Weights of a small transformer language model: gated attention.
Each number is 500 + 25 x the weight over the matrix's rms, rounded and kept within 0 to 999. Layers, rows and columns count from 0. Numbers have three digits each.

# q: layer 2 attention query, 256x224, rms 0.121, rows 73-127, columns 0-111
# k: layer 2 attention key, 256x224, rms 0.12, rows 73-127, columns 0-111
# v: layer 2 attention value, 256x224, rms 0.143, rows 64-68, columns 0-111
# o: layer 2 attention output (transposed), 256x224, rms 0.109, rows 64-68, columns 0-111
q73:520461483484535494437517487540478487463507492496468537541513526475491512521526503489510460503517495473468538522504501452482474543534501536499514466492523494516482501502450493519533501557463502505535511533496463524521472472514497512514477516501496544492517525519503461475507479555467497508476492496522481485456491503523475485503485508482
k73:525519478486480504568504464489498428527498488494474500471538519495444484484526471483485516489483479491536517506498469459468505506470490471564502527561519525536465469481527587514522431452505514489514472431504503514451507548490512484545491475504506450535490541483496467488478545528523502495457476500478536500551479474536490495533456511494
q74:523550540470491494498497514511472489537481492494525486513512472448507514507478461492526517523459490502503461477513498469511540550499534472503502494481544498504473497511512518547571513520451451501490505482544489484484497482506498485511475506476487450498508502496478529495529489523518480489453468460461494493536483512498483535487537529500
k74:461486495468477504493522473477565483465475538463500512518477515479486477489522504539547471534515475461461480519488497518484527527518489526475492516474478494491473482466463481498508478505480516490511455525538479512498522515506518529486500484456491525526499491497457501484518523498524470484480492511502474495443503486516517489508477512514
q75:459488486501514481460494532487462496472485518491490531500517505496526482512537487502478532472490527536520511514506469512494482491482515544500548470498504480540468490516471515493464468474488520506526517514462493506488490529519515490458526472521488495516500510524447513503514541495493481489496536499515525505525500535511451488528460490472
k75:456517519554546466486466531500500563516483470564490527489461509470536493469473473489496496457491493490515514457525513494491532472489500515501515480509489504471522503526492513517486462519478524493462514517558477495516492499474500515548496491475503468512472483482531513454476513501510515483543469537529512514527509502491502504502508496496
q76:495543520513524464494498481563482524534517458542481457519503508551481501496492517470499560444517515517479475500488526495525485459521499506515482485510512487507476518489517480501435522521500510487485506462495496496556517531442484510519507498524487533502508462520522553524522511510492514505534557523542462493502466496505520491525483451442
k76:485569504562562515519425534503442461552529524475506533527512504467483488510455536491466488469525517491508513515529485530459478451464478482533520477485495495481502451478508484442505468492466485502490487535472513493477483475492515494464493553449484554472525499446498451473406505501488493509520490472443513537502532496450526461498513500486
q77:538454521475445517529507502492457478532529530525486500502493513521531483530527496530505517537524494504505509511465494454498487539532493461514486523536552519472458475493499508508512494512532444515496477467540505523508515509502487487535459477516486555492489477483465521496526510488503471503498499510511515451514491519492506548538573471486
k77:518482512466496493495487475459524487479485490490525535511493501559499464491525514514482544484506499541478518482533469534497476463548480522482474514517497505549534530449494461515482454445522545474462536485507486489522508543516523506508508530458523473522519500490511498523503488476474495501499507502480476535518509516511474495488489499486
q78:508471516502478502484496500484522449441496494485536460551518542495501495524520522499499468489482485515489506494497478489505503461486506519509505484475498513530504495494509531519505531480478515506503512502506498506458468506529524520494533478512487515529499498517519529487497476479535484511460493497537502524540500484469501535455462543490
k78:572486522469505510546504467474534485533495498516519486499526441510479490512495517508487480524522505491457468496487461477534519502534499488518505520511526527546462463503525500495524473510484500542515446529527500512534475479532496513517535521499477507469443525531464508512517469467441473485476445480487500507506535483466514511521528489493
q79:548478523517504439491467525507534490480528519499512473485510500508501536494518485555489485441522510514503543505491516502511523500533534515495500512520481449501485525482463526498480459504514494523487525521484512485474535535464478491535476489483525446517514487487522485497481528521520498526554494567468541452536481475532491520492540515491
k79:521520498475495483464432555483486555467533457538529502452492537516551523472483491488472509493535495500482480493528490505464511504514491505511534508468530444535486517554479479461481462519468493493507539522523539488523472521526516474498526514492526516515507486491489480500524454540506503478527528481505498530496523478521520512434549465489
q80:496476485483505483498483472490521522548500502463505490529476516533456528478516538493524523497487423561472532443487500507508471527500496454484524489463484469483427488525477484531532521499527536467496461485499501470451437517484533487516499500503513526504478495488494545489498493498500507480506522539525482468473439530538491484486508545541
k80:496493490482506500490487513483521491470510532494502458487440524509517497524530499486513526529541498466546515555497519480473520503513449495526488477502489510515486494474509461510478490456498499460480537522527481516452514496488515467482483542501489558587483478497469537514505455494468440520548511504502509474497523519470515511495503533522
q81:509502485523565514465508507509473533495525510506465535505474510478441532498527496492507562493506476521509556542508469499446471513565523481478462491501549517510494536539496554509513526488475503520517507461530436517488488468511461530479500455560495510499483509466497523513532492507511544463532527425502517496486478464509526464519522509483
k81:485507496522480481519533521447452465595448473524493476527528509450487513477534499477492517448513492507550498465472526446465488485462447476511500503519520501542444493485493477480502476541526517500486485485522527488488505482449446484473494505460479524482480462526472511519506490447485501533538477478525507488515500519519495499513508460531
q82:506445497522478470497546451458494505505474514509464524507505503513501483559537524526467534481487537510458493544477565513515501491481521489482484519511477530471478474497516452512483474492506472480504478450522466526492521504551490486537522490521487535482511495507494499483493538519493514490508513502501474542499519480538513472465494484493
k82:517460501501482515500500440486511459512488519523490524526518478493494448482533508500521541525499498524536493480482516483527516490478560515496463538503498566521465501512497514507450518504479492515504462510542545494477556531525464455483521476507556503475503518457528501491493525526519464440482503476478538498466468501528485479518527493539
q83:517439536486452532539553429493516461521482493486473464459501459508496488505468505538498532499466480476490523496508483491495499498507521493527533510506494506469519486486477515533484486527488518474500514486501530462507489524472526495487480468518493462452509515546488554503452487483515496556464518550494491489529473440508498505486485509530
k83:532469484464476532582568420514481496493488519427430487521510468506516495533489516544474483519476482520512512468580471493517459516478481510528491503517516513535462494495479502541502498460485470456487498451504456550512500477537474469485536484468485561473465518506503514522546509517523519480538527466486471450469478502456483534537453493491
q84:479485497509535503462501496492475493512476514490467487461522445512538454515501501471487511457476547534520499528471559526510513490465474481517518513542495508479495477486513497504512460492520530467493521505507473480488534514527486499500502483538494477506482485496495477474485515528458469513499504514468518516487506522534494543517507478479
k84:474551503544519417494405557538463596537521455547510550460498481503523472505461546505511519482491521473539519485518545503533502504467501530516518502503515457546526506536495493519464571536478542523460540552502477498527496472513501519513493497468479533477486456453526455506485511489489501486551515540503471539469507563467496520529474467475
q85:485463474462522508444499514542474546478508457519497468450494467479516472476507508474452492503508541467493484505514464580493485529470459478492523523478527493499496445512473521448476486505517511484509519528479515511508444517480490521497478519526508489489473521515490503509475539476481506536527522501560516518491507489483502484526508460487
k85:495505510541484491507514506495477552496513497498480497471498456482495522536461450503477483515462494500506467492524500501465516480492455508507527491512478467445521514510489519487504494494510513466507526509449466502517473467475505501492491508481484502479487473501481530546492520477470540502572496504475526498526493536472478490500481505484
q86:502487481497535459475478494504465487494449461528478501483491464533520535490480506499487546477492466490498467509441456489479470508475468454471522483485507497513456490504508470492496535442514527517463511492512508505469519526481553496512523438520496510489477521536507491506480490500496543522492485489500529537504472510526532467467478474501
k86:518521512502482490553508440422430516499510504475501471490463506500507490514531515479468536500522477516514481514478505506458478535502495473510450533507502531487487467470501514520492481519522501487465494541467480490490545486486474515498499563523443527479497506538534483510500526488535494505536506493521459476524504516524496535512500466485
q87:494455462491498531473555527484564472533497460480463477496526488500504483487496502487516488488464485500507480505532528524477491495516475506513488536536533497528521487411520507489500512467474530491510478529445513511460506519483481514455483481514523482489489500512498482486524489462497512507486506475465505476479530491529480542521537504499
k87:573466547476479534525538470514488518542470468470487443541501501522505500523529493558464490561501491501528506523491517475497465480535516496513495524484512570547502494490516487540499557498523506463521512527492517467499495474535511515513492465469493534454457490503502508483482504490474549502485507519503517499504496488506507547495487498490
q88:478498465505529527486503543498549512534503516512512468482474537536494475531531505526523528489469504492473511528539533500472471534533474462510503517497529513470488521499514540515453540522458484530502528527500456508513483513510480509476511479512476476473485514537504511526486487479504554514459525519539525526484511485547482536512518524498
k88:436551522527484481468468500512479520519519495512470472501514508485497484505452503479496526512541530483529454474473509486499550438512453451479541486518541442529506477501510478497477503531539491485473549512509501510525503495509459479532519502514496502505508468476480499509462506503484517502532489527519485486503493495483530494518510484485
q89:509517496543526431486428488479465520481495522484486508543459535526511469507504497493486501465504502511526482512536487505478496515488524466493537477507464492444533536474482565529510484496543458472475507485484467527507525490479498491496480504464499530507508494502529476451489498488463491539500478522509474463502484483476475495493497486524
k89:552526509477524511526495533521501509522491507465533462477479515511532525514524475483464459471550506506488478474495455458529521490527519513516493509464509468500483547529496505493474502522464495560497478485481555489489497524498539466510547525501501535483477492500549503465482530497494512456499510486535478488503511481526540505489511510505
q90:504498509518486504489536490550487529538488467507520526472487536467509506498509469483512508480516442505477485484488496520502494503524518550541502512514486477499574493488514509492507506510515483525482501547459556474488456525533511467482540514462485480526503506527492470494491517502479458479529489494488493472441535484527520498504483493544
k90:474494512539559508504472519487520469551513477519487500505511497548505514472510516528482533482532490475500473528533479517561512499489514516472508496479461510520486491492506485513479576499484544476503528453451506484503506550490505543526462510495498508511482538528519480479518497512499520578505537475496506485519473475474480496544466461489
q91:496501481500493516481509507482497471500506508522483540526539496472487512480486484466472479505502521535509471472517503490511521531497465539503538519459519466484533520479510493470491513545476499460512536501491529518547523523519521533520521528517485518485511520538514509485458472520518529530524534513506453490495505489508506485486465493497
k91:487536537490500491497466475490482502547480539511504536517478487456501536522493497503519487519493463483485490522502464482489487459462490499477493514478467514477498489550537498505506476513513472529461477513499466507480494471476492447462506449496479467515515508513535497485488490481483453576457486555470511467521479524552464499535468480506
q92:507491519524451491485534532476482456572526477502510469472517515464481482489479492499509487530507529568498492475480489514483499522531469484545494489497516537486489491496476524532506477500458518486506560499479464485536468516499476563488496509515514498505486494542525472495516508524535493482478500469473525528531509555545438466490543491476
k92:523471458472503514507520486500484528569534553520503449529540477529503528494518482513557521482497470483517519563523478494483503512508527554505472516521515468497524523515501482454524498474531498542531498528540531527476494471471498471490505444469506439540514474545522449448535475524519499531488550473492473521447524523482492457519517532510
q93:473535491547487490470504485517493526469455511455499496512521510529503534532530490507491468500485497549506509524482521568512490496522528537501541521504489517543483484542451539479462504524510523466550505533486485489500475460513476507436483516476497504508499489531480492503509489534448530494526473506485511503541493477481478516474507544537
k93:471501489489518491506524466538489486517506475519429477457469502500480491524445467483503510521496484449506507507505518449543492517492485498504489521470531479463445490490520488568528510460487511468433495464498501480508471554478514497493506512491484475499505537495546515495470508503499536444493502544498536489500538458541534520518530556523
q94:523547541524514519497481468497516498531579500531479476534518493522462509487472470467532562527506501509484490512478520495485497474509453466487511526520494468494475515528501529512483477525506528511514483509533512523515480480490522474489434512507464484529477504505527496525485512505496544463528500465482520505519535536463477537476481499469
k94:487527486480509530475509485542509462545493501498473468520511555516457518529555490496501458503479486498493549496486523511467454485486490505476460478501488471516466516518480504482486491436519489493499509484475480462497460527452525461517538500513518540458531480480496502486453499498524457502480531533481482483516525439517519468476536517514
q95:500478498510460506494499513472499493485510533524523493506482504513492484514515513499513587490523536488535508465540501481459522480510489461479515494487516522545532507527530516494482498489481489508497466513482521521470526490514457528505506480510509480464543529561497508546495485531498487543502515495501498511454446534473484465530459457503
k95:534522490532500480510496521495489471504500495469510511516516535491473492486462498485532500487503528502486463484515491493509508465461446495481462477500502477482431519496495472515507460553480499514502524502512488502511501479500481498519485473492451545511562562422479483485554454482500500561471467482557500498499521491519483498498536461513
q96:546491535466442536520541482520489507486506480553473512506465482498487507472535497553524508500478525509469543463492502516492444516509507494560520469487503540492498475471538496457473537497484521482475509505471526451505506451497479511492487549520505453507477534476514476523523491524462516488474479510512479548452493514458491516487449466509
k96:493481509546523506443472501492459489496474475455471509505516533537495525554514491482485521518487494515522485517483536476492517476491467499495510516518494539508524515490481469522476504527502547473493495488497498468484454531487519491529492530491500467464524512505442496525529514538498527498544465478486503500457476495487477507492558462504
q97:419480524482520525519545508503495530523493510518456478495545523491522491479494516509485521557505460491458549464524435484473468496468503518479474514511499531413493502496505526501478494481485487513498501517469481481468470468509546519480509501515509485488492504477502520530510486556502512551519496484471481540476509521480498467516489490469
k97:492506478491503466455510522547480483487521510442535487488503496498472522470487513491524535492501514496501525497535456491505494523515463512525462506503515472493496489531489473468476478522484509526492522471520483489551547464471485467508472450507536484494477501525499474540525498476491523536512478509511499487522482552526481513486502515531
q98:511487563509508480493508516486480549535470499500471448481560507504519484495510519474549544544519445526504492475493494504558496450495485472510489470480526507516470500492509486491467525522470479431486534507528458485529521506529514548498454493523501491510511488487512477489504499497521565485530470482502481455488465511461512548519486506501
k98:505504507535478489492491527478462470495505478494472518542479483504495530460474485482454511487483496506495501492526509500436475510524477479465542526485462537494528485555506463519492456485478537496474472516541523489486480496465542487514539500490503548519506487520462499491491530491461447461505519523488455468562542524497493546507527488543
q99:522500484546478491484466431522518509426483481483479492484493449517520525490520548495532470492510501505485497471510481486512532531504514534480540523485537528478476474490501535458498506452479494473469497499555459505495522470458548483511518502509449523499508479515514541524502517494482513488512499481485483507490508512522474462493480451487
k99:521471545505496474515522486506540492501484463487509488456496510529510496525525521494482495500553513452474528554494504498513507492482495499467504525470522484482487487489419530516539456475529508515450497493546515503504466517466517438519504497542500493500520466512449538461452481502526469500501515515528500498530459495541502478546475507507
q100:574457503514442478499542456517493494478509513488502450512493514449486498472482490512505524480491517455481466457535496557477521487459530491519503476508496554526477485530512518484519495483506515514480490500489510508533501513493529476531469482529497485479430490468489510488458477465485469475493466549484470544477479487485521481493503451442
k100:518513545506484451452472452509499526535520523481456491510507505471529442522472496527503496486477492492544478464502530499522505513485518497517490490509507466484515490495485475481484504496467471494498499473502509524517507527516489487460508527516502535488495458496488553521518489493569478520516519488473495493501498506515530488501511485497
q101:455484539521513499529535544529495542519475488467528475505503498491470527489472505473493503539483473490499511497470495518519500522504513450522502501538525498442490536492516488519513500499499507546492521515428548517478546499509478496524485523508494493474495520463490538519470528509510499541506525468506474468495473492509461533475519507504
k101:461536466503509547447518498483506503507549532540482484577490511510508505461514487482448461478520512478527518498558508462528499546506484526530511481487483435499504446469502497474500438474480528487478486534483481491524493514464502551464490478501490549429478481509516522471511549491522498492510502507515503500545462463491496518516471525511
q102:497482491510537501498531526564495474529514517494497509513543480478474454472508496490529477521502470529478532526466486477485514485540485456513486510497471473490503527502499533505496502486572463498559553450548447487505493513486513495492461485488489482491464512484510533484475543491527517477458506506495530553508502512469505510489468475526
k102:496512446509494570497538500539468506512498528483500537492465476494507523470485427504465532483476498470474554456486534499493486522517529503488505512535480495491482504523498486521478494524526514519466511487463509475535513479502449518541540521491546522531517508504487467513532491547504517506463504545526519436500485519525495485540492512475
q103:499514487524538488491513497487503461526505508565527503496543483467546531506488462502566532522470478530529527487551500492518483512542523574502499495522475501533503533536482538486504515480541498486495490500439487474484541547513543509555508520514463539526507497532498505516522547542484519481486455495504487489506475531485492491522484472511
k103:497548474476533528495509518530489499520497494527484512511512542545505509490506522501507546506505496491505534469536510520506509527475493519522485521463539537498477468479507490482544486496445530465471454498573522492544513459512478489515528521518505523512497554495534491493497484515477470523513495538532501491507531479474491464528506509517
q104:494494502509477513503518427522505447476490563495523517491467509537454508500517423485542510468510449495512492489440507475481491472501472512500509486469524477522510483505549507488481497497541530518472465527495528494444494491530503502478512502538471445524523458508476466474496499539507479513468492531470527494503466534546456514497548476503
k104:517431544519525484546517499528476481499486481503507504524480548480525530469529480500500541508501532524479511493502512504530505485454486480535497490476486457467452524457529489445514457485498501486502504512527505485441495492527512494521445522534520494510506513500504477490506489518511500478511491493483498500487463480479540516465524496554
q105:519490479554446510539494515540474507454475491537496541479507525488536470484496486505499504506518497480462481480540530511470507503541537509475500502532425508433504494536470485486466461521436502524510498499532494516509435535451523492476496483515476508531504533528509497513538507514494519486484496503522489548506519477491508474483489473489
k105:467536543520498512482528514504506468518516514508489515505501503500488482487480488486529492500506511500477482532548529538478502485472515528508514518533529519573512525506469486522491514497489498501458484462510525498508487462540453496529475518512502504478510460507499520503505526476539512484491507543508500516511482472500476490487504542560
q106:517517494499542500514510475537503511472525508510524527420508530505480483522518516474468505483492524493477515464487492518478556488478508505515487490464430526479477514513543560562477528515509474501468484539512447492499533504491517497468492502563476506527464506494474486453557505481465524511532507494471500484504485493493548524489481503556
k106:495533479529451526501519540490559515514469500518506507490470467518480538498496511497528519494483488527505520472495576481527497431497474529528515468523476514520496518492516479499541477532424506497514494498526528475509544440497519462469497516514521560540524482504532494460520482504504489484514463445500567481475526485571511498523482485493
q107:470517516554499519529535517477474495524531450523534487467496509498539587501514526441475467519539486528511515540507487532473513464467526483509548503472515479494546490530539512505554505502525462531464419524504531511495509442503524496508523458507503525530516477505523528474525524483503527493537487523492477456516498505516474484506484521482
k107:526511547458456491499502465520556501467460487511494535486475483501472549480490542490496516456487506479515515502547450459510490493483499521546525476459510508516462479472492549462508475497439542498510498487498508505416483477487495504463446535496488516462499503558467545506508492486516479490554504511504502521456461522482489488481548483488
q108:515512568530469527487481462534524496541510483499554485499522508526551490532498507524478497515483510495442453463522523499528486458482454523486508487509461528516530512457454535531477490521500475495426525536502485495461542560505505501519450527504444519531467507467498493524503530534518509495511437502507513550467479478505485525476499537481
k108:536502448469516501476524486480463498480578485517539506519475482479540506534507497489509525549444483497520508509506524464479532497469512471517487435419491487494478487543460444494491472476456513520516542516515522460518501538503504526464464485457530450510495456470495483468524483485465470497504532493442524494500491465460489472518503473549
q109:528499509478564502501553491463517487450493478477478485493535487498491533551505524498540462447495485500476518509461522455473500496481508465484501490571467488458468505526475508548470483483533488507483560515466518478533499533533500538501484536481491483499490538479518498503505505415529478548495489490492467520497538486531484496491485522454
k109:509491471511537525513536507467468483465466529474524501506483559502530504442486498469482512448491507449476510566471491467485521505542531515490534490447470541486526528543529537495461516558528519505464496510515494472519458497470521486474500486482493524500525502516532472532496522511485512470488490486504535463503449528525495451488519482456
q110:482500499509529529490523508563539512557528495504477490494528512485479513517510505515498522474451468474504504507483471532471511481506503523524513529513491531494528482549522495506476552463483539497510531484491486484478525506498527510503486487528512525521513473541482499513547509550497554520500460504520504459485513503504519521569492536512
k110:467498467495544499512485495481477451478504490499513494504502490503481530465462548476460508496507491509496493529506542505510521502451490475512491518470500518480512486529525534492558467496490477526482519485499486473520485535488530467470499509504501504498479515531516497479484487490489528483476511527480499483531512532476469516541530510471
q111:511522530495490513468501464452522491523492484532479485522478488490495484469484511502510488500461483513470538474512474547500531520503521464533511529481506462503524484508500495513486480520503518505455485492467445478501514554455481505486536511484450516494456506454512500497508534449457522488541530491516476508433446489498516468492494527497
k111:498513439521508502498496557535501461471488525504516447537487509489489514509528569473495459484478521437569464516512507491429478546501454506508526467535477527484507514518494484510499527481500513519508527514537521473514480528490498487525471510520515514501491488555475540544545479496500497517481506489500480467497496538487497509483505543479
q112:502453557482470482483508462507509479497508533521502549476442519435505518477491490512494517493479532520554512488516515511510505504522513522492553488517504461488500451501486470486513496519479493508487494503481520533491539496495517470469455506505547498484527455516505495522526490480496454554458530537456508528491470509546487503454478449441
k112:547499528509511463491512513476522486501479529530500514531541500509518474498546509527519523509553504543493482477545479482544507505514476484513483508490504489465514474529556482483514517503529530551486489504540482533508522499496497543500504428529488514447531488460506523492491559465532464487498585548541501512532496475496445536518555517484
q113:520527476452526509467504467469477476553478470564535505499523521502493492576498510473451513463491467530538429489495520470507494441483481489515516487513531500480533505502490524515501533482477506485489468498517479480517520525507512517535480524491493488503496511513466536520466524472510518486535460505506520521495510484521503485497575564488
k113:473469482486507488504484547482494486481514505537517528503496463506499548508525492466504497538446484492528521524478443531446465537481502526499492525495499480515499509480506502505502491514520507516514463547517530488550497523525500464472506454460517524537494513509513485497496490465548494462462512524453493464527465534461500485545496484505
q114:476495502471478461495505485488490499481463523472511556484516479478501500518459483552522496467504514505474457513498473509460476462502536512517525465525484484514508543474510515513431498512537509441494464541516501488552501509542480468505523475507492456491463504531485518484471468504489494489544516535546460485484502554504512515486558515496
k114:528451494532514504493458509470451518502518488530469473494462503503514502489532524464525553549507542458484531498515528527503471528536483514509517524505507512565505557475469492468519484486484484486512525533458493507509530540516502474522509513486476500474481498501501492468489517530510530514446484465486516485497547478502486489483505447482
q115:538507486485506527481458472501494490508529544499519489483490527539521478563478517494481504526532467487468486520519513525496485572513464486518468475519498491490518523507519508489496483507500525508529499536494489529502498495482483473493534545486496532470482479501561552483559491549521506510475527515498502519489525472513509493506514497486
k115:495478496457519490503523497509466481526503481515550493531494521529527482460534497502465460490521492525510514509458502472537505515475530509529549520518497492496505490485475505482498487497559497496552554499506533501504503496523541471526501507463537473489495541489502491493487506455521481516487478500485506471502498468491492507495499499460
q116:476501521505509464537489490533491491505513453496548484537509492531504475537508496533530497517492510490463519546513500476499499475483504478531491528495531466520530477450503487500495506466466520502495478496524455529537537518490517484551488517499471494506528492521481481513519520467493483470516490494495539489498475500510543578476504499545
k116:509522505500458551531487496487542516474525518512535537526460530491512506501452500514503467491506487509486478460485563524499480484510512506471483470454503500516491446470446463476503540442524486458517498475481501477458506496466508489508534422543478475463490526514493451492517561500472507436503456459496530491524518507484486463456456509533
q117:446513445516536515520528512523529480524457481469480477475523492496521522490521509500497539492457464492473487479515484475499481538562519509530443465491494478481502510491466538508530430463494505491471505540513505514543522490505473486480480518495546451526469492494519503498506483498485529478510505550516513515500537489511470540514502470492
k117:426548507478514456480503480525511526506524493524524493521480513496518467508503487527518524491529524514525501473493538533500533512454489510466539470504514552537526496552468477477521507521528503492531466501442454495471470473498478483426477532526515504469508526488495484479450497515474467508494541543506476492491513473517529516525499524484
q118:453480493494443588545533530487483507481513481497463489465511493507507508460545491469482468505502481488519521514526498546478500517507480509482488536506514437487447491472518513464509572514544509508485517499534539483570505501470446450546493505474511466492485495460572489528511505503470478547494493471487503514520474555534475501512500503539
k118:482518476480461555470478523518472445506483492462504474491510515510533407510459507497524501542511460563526552502519421472547515501473493500524560495538465498513481450500528482492517518526497500516442498498458543475453477507504511471513489489499511519495486468495443487499499519516486503488510504477547509452543513472486510538460543500480
q119:478483501478482492477497523446516532472473509468530486538531450484540489511509531474479510508536535499504485479453475524534523534535496465536476517540448505484543526484524499501463485495489510559485518502482496500522509526465546472522485507516523476511504518525518500523509479494542472427518496491501554476467522502502479491506493527474
k119:497530516470557532501485491456553523527479537501503469463504552533512524497471523520477526488507510512485475529490505497476475550499477493457541484501528506523542484489508485557495463476524503502558495485465489493522472495512512485515448445518481526461478488474506491447520497481454575521503489502488425519507505485498511521517497458524
q120:500504520542519519515528486482474503527510521533504519490556495522470495509480506514482495476515476517509516553457521507520545566472535535475488481497456549503521462523497524462462520507510504510439492464498532497489493469459525524515489529515502511490487574466499537518487529522506490502491462492507459495475515485492523528497496477482
k120:492531490509535490515418494504465501417459482439498549498508476481459532501524511503497472542475554512509490473520519484536474501465530495511491493486538502544469515484492529529462506514515539579498506461453513458516542538513485496508512525508469482512487478489465492542508508474501514504491526539504564518475473499557492563501500497501
q121:492495493485499465511485463536528446513535463502469521544492538501519497528511479498487501512496499484500512498495513497480471486476553467515531510473512480530512482555463485503531504493486520447453470535454472478492495515477512457499476505469453503504479504509523537490494480507467530483486475524462482470459500498501513539511478515481
k121:517503533502470503479467523509500468436521495489524522516488546479567511535487476553470477486496420490523482471515440528525526472463464539535479489502541522481487516473505479530517545507484531456473491494532536497499475487513520486514487500467472523497539472515445466476522498475519494501515502497479538533509538505483517476493468498505
q122:502467475507523444524461501466497487510509476493483467496491500515472529482509509481505518504514532495521477512501481521528515486469460499488488492505490539477514474546448471506487501540502527479503501491447469497483479525495462549533520486501511489500483497503468473465486454512500436522482529527520509507574529531480529458509531523457
k122:500513479463473447513493480479514490494530510525544454485537492503517483439504520534524481487501438479525482543485464525490484523525486534474449500485504541489489497531490461447488545531489482518485527529515472521545524549550462480467552543497473530510524466530491539500464503512469520480512500460511521530514465535495521528526513510517
q123:466500521500454475504433489495530596490520519472485506488500501470545536449573533541460503513501462440452561514522472440507506543518474467494480474467495521453481508477540492461527479489549573517534516543486492503467513477522495548475507528493492488472489487485512529550486497499478536512455488517474467514537499492507471454513539511540
k123:502505487487513472510513572515495491454518463495548462532526492506537481535489519492492472485480527534518462497456501544470504494494476501541530467515495513508488529496501521491490469519509485506444506499493489474520511511518535505508557484513472469445521501508506493470509476498490460535535479498533485497500450514513513509522504454534
q124:538522481510512497519493486506476509538499516510501517478464503482528470508526486551474504523513477491530516489496473493517498511533483497526546491503514465495483532466516527535504485470461468573519471531457476524486548476479479517489532526510487486538509492501524543531513497478499465528482469472539526506529518472525494512481508432506
k124:460486504471515505500514517506478508410488548521516469475533546522562504535501476471543458528508578495464489537504506498484505443526531501495488474499499537504495484518512508479541480497453470498551531488521495506535468519516505509538461544499533498524511524536525477479541490495490468462524462505538500511536469497515503490523469495443
q125:536469535489495486486529478448489500484504467484515516474489514486490460513497482509521516507483493503508503486478490515546511524544481477480481508454500549469534481528501593489504495516516484464493498536531469516563519525543475515495471477479476506445459471494481523516473491512533498522520483492486505486463502499500446498491499487490
k125:491495521531532458527508503486512555509472483477482507499546516502507496465528433503491501494490503458528482487506471452522519513476509511479514484508508481485511508523513495517500487511517470551491475496508523505491509512522505510503475517471513528526506488544499487454501484502485470505482485489497458507530492489475522550531524435480
q126:496528463496458498551492534492451502523530519460481531453504468446506474528532502476479479481570527492524533500470540415447479494537462526505519474465505499491523476483479485502508451488467468563466541535472482537510476551536467500508504501522477509526525458516527501522483521550504518531521507505473509537489518470490490457534494518511
k126:514481529515445449524507495486478471546438527519550476512482488518508507455501506498459498533472522552475504545498458509469469505517482511510526491536506450522498524500489514462454519507475504473496503481513489524477499500540471485491498509494518500500546509540474452480513449515487526506482513500572512534518529518476483513487466450471
q127:464502540511495539498546523479495498479509513459512509493513506491525492479493495488478541464489489528513511513541508526470467495487532477470527477500516493514530545490516421530512477496483497510511511479515488540468512515503503575520521522480487453545488519450513469496508487484464479522470543473472421556494548488514520514492522467468
k127:533484480517517476505478487493473461545496524491512459508496508482538515549475541540485476497479455469498527474437547448515493486495516480548495498525455515521517531510491526464468468505468495501518503532551478497481537514483488500539478453526460495464471500517474491510524534510486522517497508487515533501506527564516483519469511505530
v64:555485492487477496474493461510457475535527502474500525518478547493513496501500491499471441476544525496468453507467454495526501494499538514479501527486506498555512474495461485530490491521488514511483511481483470523512478484504525490483502520469487505503473512548501447516478497504495495496513463477497446534496510510482482508526522490522
o64:511517486540484506516474506475507461505530500535552492454494514515508507534507524513494531458508496471507486439525509488490498527514496513515501489522526499513512487552515490475495533515523521479527480535492541530471517520546510499535492504532521487493476484502494467531510520507462528487503512497510509478498465485485501477482491515499
v65:476447511509427484460484472517520516478497501488538469464461504512527468503501527470507525477472497475497480476479479457460495535511517528520453486480514550490464492529503489445467493514524498488509505512474511479522489492520507476435509478487543492460529462530493467470526523489498495494498445511486501497493578501503471510479552525525
o65:530475507475498493498502472495447431501488488534483523542536463517487497518553485483566506533531528518488495502469516557533513471480502469539524474491493466488532472501498493477480471468513508534471529455502501491462462527513496508518532487545472483543528507527523515499524539513454514522503553491477481509501480479526480486544438477466
v66:501484508499495463488511512518479510521495472504486475534517500461501474522454523519497486496499511504485446492507475499511506485505492508530549488480529513496492522478496475502484496501519509495503517525536484526518485478481502477479495515468497487515523509523521493470506503518552492471492450425483483507507538501461462499512490506518
o66:512505455500522475525481530506498523536488500491543463491509522485467499478507508500515493487508505513515500500511499469499482533488519499531495483511492497526469505520504494477498467509531515500504456494480479494487483475494506505513518502519532503516475452486497463525498516525497545523475483518509521456507533481517559536484495502521
v67:486502456507498520525510560501541492502526488537540506470506493499470483500504498485498507512460490513501531569494530531509489538514483518550522525484528489516503485473476475505490508512515479524493507503541478453480520512536480529489516516510507473550479520509493475491461484494475490489531499483466496538515497517542510515499466484491
o67:486486542501477544476485485506503514519480495510522512490456525515494528516469504495484481488502535559489482535527489492506519479479497515487505478488491491493537502495503514512507497521506432528479522473495512479477500465452502499476509496482475462486552557454515528521514495535539517457484531474544507498504472501479489499532487448483
v68:453497525498460515505519508535499518498504518513498511477537501513499485473486459531545491537521516514506494532478517577514518510509488505468488503518483505549460505510503480504462469502501516520490528510446534503485533515479488500490527476459509510499499506531508488451465569490521514489460549467502513479514446490500488483520517474499
o68:506518516526535508508508499511536505516505525518519513481513499482498497495494537479488493507506535485519524480533519459512512508505483464553506472488514507483521478482503539492512511500473495512536520497515450527499478499522502520481501512478497499492482493467530527556531493485537456503494494482496511511507527491518528482521477523499